config = dict(
    n_layer=12,
    d_model=64,
    norm='layernorm',
    norm_place='pre',
    norm_eps=1e-05,
    init_std_qkv=0.0168,
    init_out_by_depth=True,
    lr=0.00826,
    beta1=0.95,
    schedule='wsd',
    decay_shape='exp',
    batch_tokens=16384,
    train_tokens=108100000,
)
Each number is 500 + 40 x the weight over its row's rms, rounded and kept within 0 to 999. Layers, rows and columns count from 0. Numbers have three digits each. The size before them is the row's rms in percent of the matrix's.

# layer 7 MLP down, 64x384, rms 0.118, rows 29-63, columns 192-239
102:596513505499457522524602519564535478510536446492492541510507536481507514512520508545478478514525499514497518495515499480582489525501554472515546
097:467515524519518569492493546392513480444517512463545533457486508510452483481405491411486511436446497486510513526502509515504489490445530538551491
105:557510568493504536540509486501466411520478513507515491524614577469525474497434531436423458532508459491584546535437499539462492532532570399462524
103:531531494481468517510429498553492550476541472524451506455435503514556458548600473604527542561507575473508528519471566499540422534460461627471548
094:531583517453516501536548511449498446533492462487529556489501488515541505463491499474436548468628472546459452520499460502511428466463538526451461
105:432489473515468541496504473557466504522519561555533545486478516478376554635474509517451449448527479517573506505525499509425512526493572501520457
094:522498486514514441532507474471433472502437507536512509574530477472421522426442487556491439488539443459543518468470497518532504559481516517496483
097:477453446507529539499495441465580466556450519481545545404479586496533486486492476497575452554558546523388506477479519468562459445478474424529510
109:528530496560490469502571481465507477483490520437500496525502543551551505508448430473611507483504453499487587521479435459484492490525514440507565
100:554506516479480470511474540512444506504512482579457490499491488519480507593507480446575504500424555495510510482504475467515457429590501518551601
102:548480492508445490575500452552507425508501528509523521447466547518517510483405504505497537484486454441535481506501474521508545502503423403468498
094:483552449454502448498499526539494492472516485457511497487528428536448477563536541431517419411488485500475479520501571503542455470497555686445540
097:475498519438451406451426440482456553484502516455427452476469484508518473503505473519451481531516493596457474557444509540434465536502516483482530
104:548448409486496496504520548485444569496485523561493446530511474545498478450346500529472497468532379534463517520490445529476519516497481529474481
104:413489524540536485467534515532464575454478526507500482558530460480481495524551579537496489579543513554485559534523465426564564513558521524459414
105:509482499490513462514565515504490473524481518591507497509486491504480483453615513500493453548572520506510531471456426554530505500460525435513483
099:431488445557527489517500564491465528548490532506433490561476585454460512453482502498476575583491539507439514535467549465447520502533479562542529
104:471461479511445489537495428530499401472479463483473469497490449533606494493442499562453504530513447504542546500535465462515543477526561528481466
101:594495512514494490484475488500508502451553460506529449436524470535561469493505456520535639496484500472514472529513491472515530436482527488482571
102:553541504407485433549513487440427484475496436467447510518551526553509510532500475479531516616529471519510526460472403504483492519468430520515531
100:533534448467505482512447400391504469449414502496496551468465527507522476437488400425489467488472492506518432491445517565482472487494463504544474
098:468489541541504485506520442552512502462498525427534484542486515595502527503463443531492511560451451494505465514425446513500509505466475564514571
101:501471452442549449498502436534455554521499583528400478484517513492441581536534520583437527373495486506425415470480504415505502485530515491532393
105:465509520521540540509549522499484524557511502453472516431491500523464532578465538544448530474483446540442450566522443494555473524465456492531512
097:547477465437496506515474471500504522544536480501413481445513463534520477512477527503497469406507457550539414409494488537457522477492539509460552
095:532487499482454505511488453493481523495499492483496485508499514494551555440548468470463504496484560456481477492561497551445541470491483532429421
101:410547496528512470509443448475514442492499427467425569480467523418550490489527521526480528524526529486487472520512500485504483538450496483555487
100:491432537533445511418468491503473542483502479514529462520512550519475486468558476514518491473461535544486495516511541388515500523555510466480478
094:492444468448505519590518513502503507528529475447555520526484540501449493522397506457472521460431392540426518414506571487449538522492476547544479
098:520516524530517474568525489456469521453506509495541470466478474488480476522458472505546520428501464497584526468514494480492491473524466465525532
100:526521557598538540515467566472505499498489477489506505512507493506524444469511511483490488514497521465507485480535544478470520517477504555490419
096:528507550469478462514465424463498518492533463514525516501479466529511477512514507467502445460488466589501473507474569529479470478498471527474507
097:450486521482504509516520485442462479522481484585520476523533489558542465492459449544414610602503537452497453493414455517420514493517552463523445
101:524498516511539510504485493588456547565490489448496476456518482475544452486561477540492488609523483520483430499543439519531521539514527463489442
088:457393503489494445528566439512527579526544541523522479491483602511374566491425501542518495443551420541557484486558509514476533503523489485496455